config.yaml
positions: "rope"
beta1: 0.93
lr_head: 0.00873
decay_shape: "linear"
Each number is 128 + 24 x the weight over the matrix's rms, rounded and kept within 0 to 255. Layers, rows and columns count from 0.

# layer 4 attention output (transposed), 512x512, rms 0.346, rows 318-319, columns 256-383
[[156 160 146 125 115 124 105 104 125 116 119 118  99 120 136 131 127  95 162 127 105 133 123 131 149 150 138  99 174 144 122  99 136 122 176 131  87 123 159 191  98 142 114 108 140 132 107 107 113 110 128 115 130 130 123 114 151 131 106 148 142 140 155 158 154 168 142 105 123 106 157 151 113 130 150 109 141 154 139 104 115 145 140 148 169 111 138 147 120 121 117 182 120 133 101 139 121 124 172 130 142 120 125 126 153 146 134  98 122 105 159 109  99 116  99 120 107 128 160  86 137 119  81 115 157 134 158 119]
 [129 105 130 110 134 141 129 142  99 169 171 150 129  98 132 115 124  92 144 108 149 127 146 110 108 116 145 142 110 158 158 126  90 157 117 144 128 107 159 145 149 163 174 165 106 160 148 160 107 135 111 133 140 150 129 111  99 106  85 116 137 115 121 158 120 122 170 107  98 145 150 122 100 134  84  86 158 133 120 119 116 157 149 153 113 138 113 117 116 130 157 159  97  99 128 140 105 165 157 159 138 107 176  94 138 145 119 122 147 123 142 152 160 152 106 128 153 166 130  88 160 120 150 145 143 170 102 160]]
# layer 4 attention value, 512x512, rms 0.136, rows 319, columns 256-383
[[122 157 144  76 111 145 127 167 120 116 139 146 135 133 148 105 135 113 127 126 115  95 125 106 138 144  67 116 116  65  87 126 119 108 148 155 139 146 127 124 121 107 118 132 112 119 122 132  90 115 204 133 109 138 134 164 157 122 122 149 117 114 121 123 138 136 172 132 128  98 132 159 158 123 157 151 127  94 125 136 110 146 166 113 142 128 114  57 161 107 124 103 110 109 153 146 143 135 125 124 105 122  93 149 127 144 163 153  90 112 134 167 100 130 115 153 130 126 116 128 139 149 142 155 156 112 139 120]]
# layer 4 attention query, 512x512, rms 0.131, rows 320-345, columns 256-383
[[155 111 158 150 157  80 162 113 135 172 112  93  77 108 104 145 125 139 146  80 133 130 149 128 170  89 149 131 139 131 153 127 109 141 139 163 108 139 141 128  99 130  99 118 133 124 147  99 147 113 124 149 143 127 152 115 123 173 150 103 102 116 135 180  74 152  93 155 122 122 121 178 151  84 104 137 112 123 100 127 159 108 107 140 136 140 112 149 119  90 122 109 182 133  23 126 101 136  95 105 105  70 132 170 145 139 102 102 153 131 118 143 137 134 146 156 151 151 116 141 123 115 118 129 105 171 110 103]
 [133 130 153 138 117 132 168 126 134 159 127 132  91 112 108 137 142  98 101  81 115 165 143 133 120 123 114 171 120 138 141  92 115 137 154 129 113 135 165 123 168 125 117 138 150  95 125 124 142 119 100 130 160 113 157 106 126 144 157 142 112 132 113 164 148 144  99 116 112 112 117 132 134 154  91 108 149 150 111 115 168 125 130 125 121 125 107 147  96  62 134 122 135 143  74 118 108 172  76  99 145 119 116 136 126  90 106  99 115 157 103 126 156 148 114 119 136 153 137 138 148 128 116 124  74 136  90 115]
 [126 129 113 135 136 120 154 105 143 160  88 102  93 127  96 151 104  99 146 125 108 161 141 121 135 147 138 162 160 121 118 130 162  36 114 161 108 107 134 151  99  85  87 128 164  95 144 141  96 215 119 110 117 159 137 102  85 156 143 136 184 101 134 171  92 117  97 117 110 133 124 204  99  78 122 116 111 125 134 123 121 102 133 134 145 121 161 137 121 124 119 118 154 128 104 121 126 126 144 152 151 115 106 124 136 132 117 127 160  98 123 136 111  91 115 129 169 166 150 107 141 121 147 131 126 102 144 139]
 [131 123  95  76 131 110 113  87 164 162 135 133 143 161 143 115 163 142 127 149 151 139 133 141 116 101 109  99 153 185 141  98 126  95 115  97 129 155 130 140 133 126 168 150 117 131 105 113 150 140 115 125 168  95 127 127 129 127 158 123 120  75  97 136 135 127 138 103 144 152 153 106 140 143 119 154 100 145 155 144 158 117 156 103 133 155 150 125 106 115 136 142 132 151 173 157 167 133 156 129 143 120 157 147  98 142  95 139 114 156 125 104 147 114 107 105 111 130 173 130 101 125 132 143 128 131  77 110]
 [110 163 114 108  82 136 123  94 129 128 134 142 132 171 113 140 159 115 129 107 145 117 133 153 124 100 160 143 160 167 170 155 155 126 107 124 145 103 160 154 165 150 126 120 114 138 143 135 136 116 113 157 145 136 156 141 130 149 154 165 103 149 146 148 111 134 115 161 135 139 139 148 130 118 167 100 135 125 148 142 145 127 148 173 131 148 101 140  81 103 119  76  86 165 136 106  81  99 125  85 138 104  87 133 138 143  99 156 130 157 148 108 140 120 135 102 128 126 130 135 156 108 143 115 116 101 115 136]
 [ 76 115 127 139 112 145 128 109 124 123 113 143 100 101 138 104 145 115 102 136 104 115 151 118 105 148 111 167 164  94 132 117 140  88 125 112 157 126 147 165  97  81  83 140 125 140 144 115 119  98 133  63 148 112  89  71 120 120 135 121 127  91 146  99 127 102 135 154 146 165  91 143 103  92  82 150 145 141 140 139 102 126 103 144  99  89 128 132 161 157 120 120 133  70  90 163 126 128  98 170  50 127 104 153 131 105 131 105 130 127 137  73  99 135 116 122 157 161 111  81 157 176 123 172 136 137 199 124]
 [128 133 136  98 142 153 141 136 120 125 131 158 168 114 152 120  93 139 170 125 155  99  54 162 112 119 123 125 115 157 136 128 144  94  86 136 124 114 127 110 141 136 134 145 128 109 150 136 129 152 112 138 144 120 142 163 149 140  97 142 145 148  95 156 125 152 113 113 132  77 152 119 155 113 126 134 116 143 139 148 140 170 162 130 146 161 112 144 139 101 125 139 128 134 178 126 168  63 155  99 158 149 145 135  94 102  73 155 111 124 131 138 113 137 123 120 158 112 147 146 107 114 127 110 115 129 106 145]
 [112 132  91 107 121 134 130 111 120 104 127 135 141 137 142 121  92 134  84 126 131  84 111 147 140 111 149  95 166 126 164 122 145 143 103 126 129 150 146 113 132 173 142 151  95  99 118 127 171 124 114 106 147 107 114 122  96 112 109 126 126  96 133 146 100 145 167 109 124 109 133 115 153 118 142  85 153 129 122 143 127 102 129 140 101 161 137 129 116 120  97 116 133 136 133 115 156  78 133 140 150 142 145 143 153 135 118 121 160 138 117 126 119 115 142 123 132  92 122 146 141  93 122 157 143 129 111 118]
 [133 114 110 102 110 140  84 105 175 126 121 156 135 127 128 159 118 106 108 183 150 151 163 123 117 103 126 150 136 113 114 168 123 139 154 138  96 130 192 134 121 131 148 140 148 138 154 114 114 169 145 116 110 101  95 119 130 134 119 124 138  96 133  88 107  73 123  92 148 136 123 112  95 131 142 166 124 138 131 157 110  85 173 139  94 104 131 112 139 115 161 163  93 149 132 160 101 140 113 129 123 166 112 158 137 163  97  67 137  94 132 117 157  98 114 138 132  80 140 103 155 116 183 132 164 146 103 101]
 [170 126 115 131 144 153 135 149 107  95 134 135 118 130 113 135 133 127 116 149 132 116 128 105 116  90 140 141 123 140 111 125 125 149 154 115  83 156 164 134 154 138 135 102 108 158 167 133 124 123 131 107 146 126  99 162 139 140 122 119 145 158 112 118 141 156 121 139 119 117 125 114 166 103 126 108  83 123 139 121 156 112 116 141 126  85 128 132 157 137 133 117 139 147 101 139 137 137 113 132 123 109 159 150 145 133 112  89 134 132 140 154 138  99 167 127 123 133  96 145 119 112 140 162 150 119  81 131]
 [121 128 138 130 153 111 118 114 153 146 103 117 153 104 159 128 155 121 146  99 104 118 110 139 122 144 139 129 135 132 140 116 147 154 126 131 116 150 157 115 128 129 117 128  97 132 162 136 128 116 140  90 101 103 104 159  89 102 138 113 117 131  98 134 144 130 113 106 164 142 113 138 144  78 101 136 134 128 141 155 108 112 122 138 130 151 126 154  73 177  85 132  93 130 109 143 170 105 132 108 133 111  95 127 105 108 105 150 138 151 121  93 141 137  76 146 152 109 166 128 106 163 129 128  93 123 158 130]
 [132 116 143 141 170 109 104 120 105 101 153 133 118 127  96 133 165 133 128 128 153 141 129 159 115 100 118 131 125 159 159 138 102 150 116 116 134  64 113 123 110 128 111 121 148 142 116 140  82  91 126 119 103 103 126 107 122 173 139 124 113 161 112 117 122  84 131 131 141 170 118 121 144 132 124 122 113 133 120 111 104 128 121 109 139 123 118  92 150 137 117  98 135 118 128 122  96 137 110 118 147 104 156 130 108 138 128 135 137  82 124 155 150 101 166 140  96 135 139 160 147 127 153 132 100 153 122 133]
 [146 143 147 119 145 143 149 142  86 156 137 143 111 144 188 139 151 132 132 119 164 135 118  97 140 114 113 125 120 128 157 156 119  89 106  88 157 159 112 135 169 117 117 130 138 148  97 139 120 116 121 109 128 110 137 156 123 128 161 102 146 101 121 145 137 179  94 136 150 132 142 124 136 133 123 111 147 137 106 163 125 169 169 142 185 122 106 153 128 144  88 122  90 125 129  87 141 131 104  95 139 141 146 147 140 132 106 101 146 147 161 117 112 126 135 159 126 136 116 122 176 140 119 126 110 104 132  91]
 [137  98 117 135 148 123 151 105 107 114 142  75 152  97 134 173 112 129 102 102 109 105 139 128 128 105 157 139 109 110 134 141 146 176  87 125 142 119 121 123 136 136 149 137 151 152 125  88 108 169 157 158 112  98 161 122 102 170 113 150 130 146 169 114 153 102 113 108 108 101 107 136 158 107 146 148 101 141 124  83 170 128 118  97 118 154 144 134 101 163  83 106 108 123 140 127 167 108 118 116 151 120 132 140 168 116 124 139 128 161 126  84  89 126 165 132 131  91 112 138 111 118 140 130 128  88 128 135]
 [129 136 110 129  83 113 164 158 151 100 101 129 123 137 103 119 137 126 144  92 147 125 171 131 149 133 126 116 143 147 185 122 138 121  94 124 121 134  95 100 112 159 141  75  78 130 136 101 135 133  92 151 152 120 100 133 136 114 123 101 126 125 114 129 154 194 142 143  94 121 151 150 115 101 144 157 115 121 139 123 120 118 127 112 126 149 123 138 112 139 110 145 140 182 120 154  76 146 115  93 113 111 162 131 111 138 109 109 134  96 151 116 112 127 149 106  97 163 114 169 120  84 175  75 112 119 121 131]
 [134 129 117 141 122 121 115  74 144 130  95  80 118 104 112  68 130 110 105 117  86  80  90 151  73 168 135 110 131 119 150 137 145 125 100 126 134 133 111 108 126 156 106 131 110 110 151 141 130 142 116 130 127 108 104 122  83 129 113 169 112 138 121 128 120 129 116 115 135 131 147 140 156 152 112  93 107 119 170  99 125 121 113 130 156 140 119 106 136 124 147 122 145 126 152  98 134 166 129  92 155 113 155 150 105 111 111 127 107 132 133 141  83 142 142 128 148 113 135 108 117  88 115 143 139  93 147 110]
 [134 134 125  94 127 102 167 157 120 143 148 140 130 127 131 105  88 140 103 132 167 141 157 149 116 132 152 138  84 127 148 137 115 117 125 115 163 135 155 147 140 163 142  80 140 148 107 144 160 129 109 130 111 133 135 139 153 108 113 108 108 106 137  81 110 146  93 104 107 118 124 118 136 112 151 122 138 139 101 106 106 132  91 134  71 110 154 180 156  92 137 131 118  95 173  93 157 121 113 105 166 173 112 161 139 130 176  83 130 135 139 113 126 111 156 111 102  79 152 168 136 117 123 170 131 156  84 155]
 [145 129 125  95 103 115 130  87 127 101 138 126 146 106 123 123 166 134 129 117 120 147 107 112 126 101 113  96 127 124 118 155 128 137 131 119  89 144 121 146 112 143 141 113 135 111 129  72 132 152 173 154 125 138 132 128 176 124 128 165  80 125 129 151 166 169 122 137 153 128 158 123 132 108 175 133 128 164 116  96 100 120 114 106 140 168 138  99 158 125 145 122 117 160 141 121 124 159 108 124 131 125 143 136 123 138  85 124 140 112 102 111 116 101 172 116  92 159 101 159 122 129 151 169 141 127 139 144]
 [107 110 112 160 116 137 131 155 156 147 137  89 138 110 163 159 144  80  89 103 109 136 111 147 107 119 123 143 120 125 157 110 140  97  81 117 136 137 138 126 111 129 151 111 132  81 120 103 113 106 136 127 148 123 134 138 124 160 154 117 140 144 156  85 140 130 107 122 139 154 166 152 130 130 119 113 134 138 109 147  94 118 128 112 149 145 120 154 123 134 140 151 179 112 118 175 155 119 191 149 187  85 100 147 152 126 110 118 142 172 147 118 135 130 142 111 160  91 139 114 136 126 130 122 139 127 151 119]
 [125 181 163 119 130 114 123 145 141 141 117 136 128 134  58 100 143 125 110 145 132  87 121 159 189  75 129 124  83 176 133 158 135 164  89 147 122 109 129 119 161 152 118 106  95  85  63 114 149 158 158 140 130 111 123 158 171 107 122 129 161 142  99 160 115 103 127 150 116 157 108 125 120 158 171 133 114 141 140 124 130 129 120  99 110 108  91  89 136 153 101 100 102 121 129  81 101 129 134 117 143 105 102  99 104 147 196 106 127 124 127 133 135 119 133 152 114 135 112 110  88  98 132 120 128 128 153 155]
 [113 134 160 127 123 122 134 147 113 126 128 153  70 141 123 128 112 101  96 114 127 110 107 102 130 142 120 152  84 144 136  92 112 153  64 108 139 125 107 128 136 116 122 149 117 108 143 176  92 111 127 143  86 127  77 128 117 140  95 137 107 166 102 120 126  70 113 105 104 144 150 112  91 132 123 104 109 179 166 115  80 133 133 158 126 101 109 119 174 144 124 114  85 123  80 148 143 132 142 164 129 108 179 149 130 140 120 116 135 132 119  86 169 120 111 139 164 131 185 121 162 160 110  75 126 130 187  71]
 [161 140 140 144 120 169 159 153 135  94 162 122 138 146 100 158 107 141 122 120 161  99 132 148 101 147 147 165 161 138 142 129 116 116 112 161 131  96  84  96 121 108 103 100 127 160 128 103 105 139 134  88 160 116  88 111 165 157 116 141 190 148 123  95 118 131  85 166 151 208 109 131 127 113 117 133 152 157 143 125 159 101  99 110 121  99 116 173 143 137 101 130 125 105 120 114 125  99 146  99 127 107 139 121 125 147 166 104 142 126  91 150 106 129 121 188  97 118 137  77 120 112 105  97 114  90  92 157]
 [134 132 138 153 132 103 144 141 135 131 130 136 154 140 120 123 161  95 132 154 119 146 128 174 174 122 151 108  76 106 152 113 142 111 131 135 127 177 132 137 123 166 149  98 101 123 131 136 121 125 185 154 166 135 150 136 110 148 160 144  96 128 120 137 134 121 110 161 145 122 139  94 149 150 147 129 138  96 118 116 182 129 117 147 170 158 100 135 118 112 154 136 158 170 182 128 110 147 125 137 123 119 123 140 145 115 107 116 157 130 133  82 139 135 148 148  96 185 172  73 136 126  90 113 109 133 141 134]
 [136 150 124 145 133 150 176 125 133 150 152 117 153 121 133 130 168 120 182 111 167  77 147 121  80 123 116 129  98 137 132  89 110 110 105 105 150 181 146 113 135  85 107 147  93 131 132 126 117 119 111 119 144  98 121 118 139 159  96 121  87 137 116 126 150  94  98  88  75 158 157 134 138 137 140 161 127 115  96  96 114 123 115 171  81 135  92 137 124 111  69 153  89 125 105 121 107 119 139 118 157 119 143  92 107 140 153 141 126 133 123 127 139 127 138 158 130  99 136 142 130 141  35 155 103 116  95 127]
 [132 111 128 132  86 155  89 153 145 140 142 149  95 123 133 179 112 121 148 160 134 111  60  86 143  92 152 152 125 112  92 125 134 101 144 155 156 105 138 107  94 127  78 103 162 150 128 100 114 149 174 123  99 147 100 124 128 137 154 161 119 157 132 113 111 135 128 143 163 142 119 117 124 158 123 109  91 145 146 172 144  30 138 160 126 101 148 114 164 180 124 141 143 140 111 177 109 121 117 157 158 117 136 111 155  88 135 140 113 127 146 111 113 111 137 155  93 161 113  89 148 142 117 130 188 129 129 117]
 [120 108 107  97 153  87 135 136 155 136 140 138 115 127 137 126 137 139 108 126 121 106 139 123 178 111 112 133 128 113 144 109 124 107 105 149 101 142 148 125 158 140 137 133 116 143 105 148 132 135 158 130 122 138 147 113 200 185 142 152 134 137 117 158 110 150 147 106 179  95 146 136 126 127 129 120  83 107 120 168  87 117 105 113 148 113 143 131 124 119 163 151 153 125 140 122 166 164 103 136 121 104  84 117 115 152 130 103 140 201 153 141 120 146 155 111 137 108 142 137  87 111 102 152  86 154  87 143]]
# layer 4 attention key, 512x512, rms 0.13, rows 320-344, columns 256-383
[[126 132 133  71 134 109 131 105 164 139 106 117 130 121 135 132 135 179 124 127 127 122 132 121 121 144 131 130 140 148 152 132 123 130 106 158 140  95 140 147 120 124  92 132 114 121 151 116  87 169 116 125 164 155 110 133 127 101 165 150 129  98 137 144 101 116  95 122 145 129 133 140 119 147 151 146 131 159 152 138 130 144 146 147  99 153 143 143 119 111 119 110 121 137 103  90 156 143 138 122  97 163 126 184 162  97 138 143 108 152 129 147 123 125 117 104 108  89 162 125 129 125 128 133 127 109 129  96]
 [142  97 122 119 114 169 100  99 181 127 140 148 136 119 130 134 158 183 119 184 138 133  76 147 123 118 151 105 140 107 131 159 133 151 127 136  92 113 108 141 126 142 146 121 137 151 105 113 151 107 153 128 140 122 128 164 121 108 115 137 114  94 109 105  88 138 128 133 124 149 147 130 159 113  99 128 158 156 113 132 131 134 140 153 173 133 132 102 171 149 102 137 135 109 168 126 124 122 118 116 126 153 148 134 108 132 138 156 134 136 131 173 103  94 168 101 130  96 138 138 110 125 135 176 168 130 114 120]
 [206 155 101  94 133 104 123 119 205 129 136 119 110 147 134 135 141 115 114 148 127  93  85 127 148 124 154 123 119 119 119 151 136 147 118 158 184 118 132 134 103 115 124 111 132 119 116 113 146 138 145 162 157 133 121 144 172  80 122 107 132 141 112  83 125 103 103 112 124 101 174 161 149 164 146 141 142 138 115 143 122 172 113 123 155 173 130 143 137 178 120 124 123 103 151 137 133 122 144 153 119 161 144 168 134 150 129 120 115 145 121  96 138 102 130 135 146  93 165 112 145  96 106 143 142 139 138 104]
 [148 121 114 173 113 110 102 129 109 171 127 161 119 142 141 127  67 112 145 117 169  97 115 111 136 114 103 132 113 153 143 136 140 176 112 134  98 119 164 143 142 122 154 108 122 133  92 155 127 130 137 122 102 147 118 162 134 140 152  91 124 152 137 122 144 129 124 106 132 121 137 139 110 130 148 140 118 146 162 120 155  96 188 122 121 127 104 144 144 130 146 155 172 122 114 120 154  93 143 143 134 116 138 167 156 167 159  99 138 166 149 174 180 172 138 128 157 129  90 137 102 109 126  80 185  79 112 174]
 [105 115 178 162 141 140 129 151 149 128  95 121 123 137 126 132 140 132 137 137  98 144 113 106 103  98 112 151 140 122 130 158 108 128  84 129 151 138 156 126 174 135 129 133 120  95 108 116 154 107 144 166 155  93 112 109 129 167 146  85 148 143 114 137 102 141 137 142 100 162 140 112 100 130 120 111 138 109 113 166 113  99 108 140 151 125 102 110 117 118 154 120 168 112 117 160 143 139  85 163 123 111 121 129 146 105 109 143  94 107 131 136 141 125 131 154 133 141 103 117 158 112 119 134 135 134 153 141]
 [ 98 107 156 121 139 116 129 118 119 142 137 148 119 131 145 120 141 101 135 133 118  96 137 119 115 138 138 119 105 102 100 167 102 101 118 148 146 146 118 120 128 154 136 134 138 143 146 141 111 136 121 158 162 130 133 146 160 139 131 140 120 178 139 159 102 132 156 127 124 102 110 135 122 137 153 146 111 132 134 115 141 130 109 136 139 127 109 116 129 145 116 132 117 102  96 132 104 155 139 106 129 131 133  98 108 164 139 141 133  40 111 102 146 137 118 180 129 133 102 115 116 145 140 117 143 137 138 111]
 [136 125 113 141 136  94  99 125  93 128  86 113 126 120 106  83 154 136 129 158 151 120 132  95 146 148 142 133 125 194 137 125 170 125 127 129 105 114 156 141 131 179 140 127 130  90 145 118 143 114 130 140 108 112 108 126 101 141 143 121 172 102 141 161 108 106 136 159 152 146 106 121 115 114 106 144 144 135 149  98 132  77 166 143  92 108 118  79  94  91 141 137 171 161 139  73 122 118 124 126 138 110  86 154 141 146 130 148 130 137 134 115 114 138 117 114 145 119 129 142 113 135 110 120 163 153 119 142]
 [126  84 159 108 124 130 132 161 130 147 116 148 118 175 128 141 123 133 159 151 167 118  97 150 121 118 123 127  95 108 138 129 120 133 128 110  96 108 113 127 159 140 133 100 140 207  88 138 124 165 126 126 125 119 115 136 124 120 146 120 144 113 127 113 151 145 141 114  92 172 132 129 152 146  82  98 148 106 124 125 163 130 127 165 164 147 132 132 167 134 148 109 174 141 141 138 138 143 137 123 136 140 117 101 124 104 115 123 100 148 143 126  89 113 139 129 152 130 107  99  95 124 143 113 158 136 142 119]
 [136 143 102 134 133 109 121 151 131 166 148 134 121 128 124 104 113  94  97 154 125 120 121 123 140 154 145 134 123 124  94 168 158 119 138 123 143 134 137 150 156  81 120 131 138 116 150 104 119 159 139 116 139 110  98 131 111 116 146 140 116 150 126 141 164 129  94 135 126 141 112 130 131 117 165 113 102  66 140  68 135 148  98 128 141 158 131 130 116 121 147 104 149 107 102 151 137 119 205 161 152 116 111 159 156 109 143 141 143  56 119 131 130 143 141 129 102 144 117 160 117 132 138 124 108 113 118 137]
 [119 127 129 130 124 118 129 130  89 139 115 125 124 154 122 121 169 114 117 120 149  89 146 132 141 120 119 120 146  92 137 130 109 152 150 128 156 142 107 175  87 124 129 127 129 176 129 164 137 124 121 151 147  98 169 126 133 119 128 137 134 143 119 140 135 169  92  92 141 115 127 112 107 123 131 103  86 133 104 130 128 166 113 146 115 118 138 127  84 157 105 125 102 122 107 130 104 130 127 149 143 129 131 139 126 136 146 145 106  96  99 106 164 158 155 136 131 135 124 119 138 153 117  91 124 126 131  81]
 [148 151 100 143 132 159 109 143 110 144  93 117 114 151 146 118 109 140 146 111 122 128 120 129 124 134  77 144 135 118 120 132 102 111  83 156 103  96 119 179 170  94 127 193 144  99 133  67 140 164 130 109 144 158 154 118 113 172 161 104 150  97 114 128 120 160 131 159  76 117 165 111 139 137 131 126 156 111 146 111 112 117 164  93 111 104 122 119 166 128 128  82 150 104 123 158 114 113 119 151 126 146 126 107 147 177 115 135 108 155 138 139  91 132 139 116  90 120 100 131  97 128 147 148 128 121 120 121]
 [111 137 114 148 127 128 110 145 153  96 114 121 137 130 114 120 158 148 162 136 137  81 131 147 141  98 137 136 105 135 128  94 150 139 138 144 154 132 112 133 169 176  91 123 105 107 110 103 101  78 113 142 143 138 143 126 158 118 145 126 147 104 112 134 149 141 128 155 117 111 140 139 102 139 153 163 110 127 180 132 146 144 106 138 103 127 163 149 166 165 111 142 117 125 166 105 118 158 122  96 101 141 121 115 130 110 160 168  84  85  86 134 128 125 140  94 132 121 108 137 123 124  93 103  91 131 126 155]
 [ 87 106 144 111 155 117 113 152 118 150  97 139 119 107 162 130  91 136 124 124 128 135 168  92 126 114 106 109  98 110 129 146 128 108 116  97 120 117 168 151 142 147 166 107 127 127 107 172 134 144 180 109 120 113 127 135 100 142 128  97 133 145 146  96 126 103 129 141  98 157 142 147  65 103 121 117 155 139 141 111 138 113 108 121 136 149 116  99 127 144  90 145 104 145 133 107 136  95 105 172 107  71 127 152 159 122 143 173  88 174 134 164 102 143 129 107 113 103 143 121 125 116 120 125 165  97 111 170]
 [102 127 119 116  77 144 152 130 136 186 100 148 126 132 132 109 102  93 134 140 136 139 135 128 160 120 106 138 127 123 130 140 123  95 155 129 140 180 131 132  92  89 148 116  85 140 119 121 114 131 137 117  97 190 125 108 138 155 128 118 144  81 114 116 139 123 130 111 113 151 131  82  71 124 123 112 130  75  78 129  92 144 178 132 127 139 104  88 118 138 160 159 106 145 144 125 153 106 122 136 129 124 103 118 129 160 109 172 136 155 163 144 146 126 122 116 156 132 107 146 124 136 148 128 201  94 114 100]
 [107 141 128 146 132 104 128 117  99 131 119 144 115 150 117 150 159 131 112 145 158 125 151  87 176 125 102 141 131 152  82 146 123 131 130 127 118 106 140 118 110 121 134 145 149 135 113 134 156 137 124 140 111 145 118  75 106 129 116 110 131 147 101 150 107 109 177 127 137 117 157 141 136 140 102 141  78 125 116 146 126  92 166 129 126  77  83 107 142 131 105  87 137 134 106 113 114 155 116 160 112 108 161 173 122 154 128 111 140 126 156 177 124 106 130 140 153 156 100 204 170 101 117 146 123 118 129 113]
 [134 102 147 114 120 139 136 126 119 126 146 117 134 184 138 141 128 131 153 161 128 142 155 138 111  95 126 125  89 140 137 105 136 133 139 114  77 145 116 147 130 127 136 147  97 125  92  99 114 126 124 134 136  91 134 139 133 128 133 134 115 119 149 160 135  65 116 110 120 151 148 130 167 140 118  99 136 189 135 172 140 147 199 189 121 117 143 134 104 112  87 128 131 142 138 146 153 128 126 110 114 160 130 151 153 104 155 154 129 161 139 155 136 102 137 122 141 127 149 117 136 154 120 141 159 151 173 108]
 [126 117 109 127 104 151 162 152 147 169 115 104 134 138 102 127 101 103 179 142 156  85  92 104  99 136 117 124 124 159 138 139 149 112 128 149 134 111 124 109 125 120  91 133 156 149 109 110 130 145 117  97 131 143 114 175 129 163  85 110 103 118  99 168 163 161 107 131 132 131 151 136 138 127  96 106  65 144  97 133 108 112 151 101 147 166  90 134  93 155 116 125 104 140 125 112  96 145 123 121 124 116 126 124 120 155 129 148 163 111 150 111 132 153 116 150 100  88 139 132 140 149  68 119 143 134 185 143]
 [135 168 144 102 137 106  97 122 112 128 153  91 111 125 118 141 132 163 127 127 141 122 114 139 155 104 138 120 136 110 130 127 165 116 152 130 107 118 146 102 126 116 143 106 116 152 141 125 130 113  97 141 133 151 146 193  80  98 112 158 152 127 140 139 100 113 145 125 158 176 114 166 156 135 136 132 112 115 137 145 165 127 154 152 134  99 113 158 111 114 143 177 155 135 179 136 142 152 109  99 119 173  93 138 158 118 135 107 170 141 158 154 143 203 134 135  91 124 143 151 117 115 140  94 159 160 142  84]
 [131 162 113 150 110  79  97 115 130 127 110 130 118 134 109 116  98 125 129 156 158 134 132 105 104 117  77 129 139 173 151 108 147 165 110 126 125 128 134 112 149 143 130 102 158 112 100 127 157 167 140 141 111 157 118 152 100  95 140 172 123 142 147 154 111 146 129 143 152 109 127  89 169 123 131  95 141 136 136 157  95 146 142 145 110 150 175 155 116 122 141 157 129 117 149 139 131 126 130  84 126 122 129 158 123  98 144 102 125 170 174 138 117 116 131  93 126 115 117 137 124 101 169 127 183 147 143 131]
 [140 111 117 140 165 110 100 112 118 134 118 116 131 121 135 137 102 148 164 141  97 149 114 107 105 128 130  89 151 139 155 119 131 122  97 112 159 125 126 134 153 144  92 174 133 108 125  85 115 147 128 119 157 145 140 105 139 151 124 102 111  89 117  93 153 114 160 150 152 126 106 132  80 127 113 155 131  81 168 143 152 140 137  84 129 143 102 158 137 166 153 110 118 124 136 133 101 153 117 151 123  65 145 131 177  78 128 149 117 135 120 100 103  95 128  91 150 123 149 138 153 103  99 109 105 175 146 109]
 [144 129 166 109 131 133 123 111 110 167 136 161 137  96 130  87 103 159 106 147 126 126 139 110  89 102 114 123 158 108 119 134 158 179 151  86  88 138  84 150 117 173 124 131  96 127 114  94 166 139 122 132 140 112 141 121 140 105 162 107 120 104 137 169 141 117 127 146 150 138 125 116 153 125 119 165 128 103 131 106 139 125 133  77 135  83 101 138 115 124 145 151 152 131 137 117 184 159 124  79 146 137 149 119 108 141 130 156 134 119 140 110 120 151 118  97 141 154 101 126 130 157  97 125 109 133 108 176]
 [135 136 176 151 131  94  98 176 117 133  98 164 116 136 161 132 150 142 116 123  86 113 128 140 143 133 124 104  96 122  85 129 131 126 101 156 108 160  94 117  94 148 100 129 115  90 138 173 133 115 183 142 124 143 135 133  82 144 174 106 115 126 104 130 110 111 104 143 145 115 130 133 139 166 136 149 145 116 148 137 147 146 133 135 135 110  89 121 126  77 118 128 163 120 140 162 142 169  69 144 102 104 145 175 191  98 146 145 124  65 159 145 125 146 152 109 169 145 141 116 133 141 162 137 138 155 155 117]
 [ 92  48 134 151  95 159 175 111  99 108 178 158 126 136 147 142 132 151 120 144 145 135 166 140 135 113 145 161 149 112 111 108 120 112 143 126 125 161  75 141  93  93 130 139 148 139 162  98 153 115 145  92 119  83 130 110 130  70 111  90 132 125 120 130  98  80 118 127 142 120  75 124 118 128 118 152  72 125 157  98 128 114 137 120 111  91 119 125 117 144 134 131  87 112 133 154 155 130 113 150  90 108 130 123 160 132 144 118 133  92  81 131 176 114 138 133 140 113 122 113 138 114 136 121  70 127 149 150]
 [110 154 139 107 183 147 116 100 132 110 107 125 142  99 118  86  96 173 145 115 124 129  89 119 133 116 136 163 146 148 140 139 141  89  99 130 121 115  90 109 154 167 121  72 134 135 127 119 139 141 147 108 145 165 120 130 123 118 150 124 175 111 121 135 117 142 150 133 129 124 106 122 101 107 111  74 133 158 155 161  93 145 157  70 101 103 144 115 138 137 140 150 117 143 142 104 110 131 120 121 170  74 148 127 152 132  93 120 110 117 107 146 118  94  96 125 142 149 159 136 145 122 109  92 141 142 153 121]
 [ 99 135 133 105 173 133 107 134 110  84 111 151 128  57 120 159 107 124 124 129 127 142  94 157 114 129 106 186 135 123 116 122 135 139 143 148 146 134 128 158 165 111 134 126 143 119 152 129 132  98 100 137 117 119  98 142 122 109 130 159 148  98 121 135 173 157 173 128 120 110 106 120 129 116 121 116 174 135 139 108 123 169 129 119 115 168 133 107 157 109 120 124  99 111 141 129 170 121 119  94  91 144  97 183 144 135 104 104 136 114 104 141 166 119 128 132 155 123 128 163 141 126 160  95 118 118 116 139]]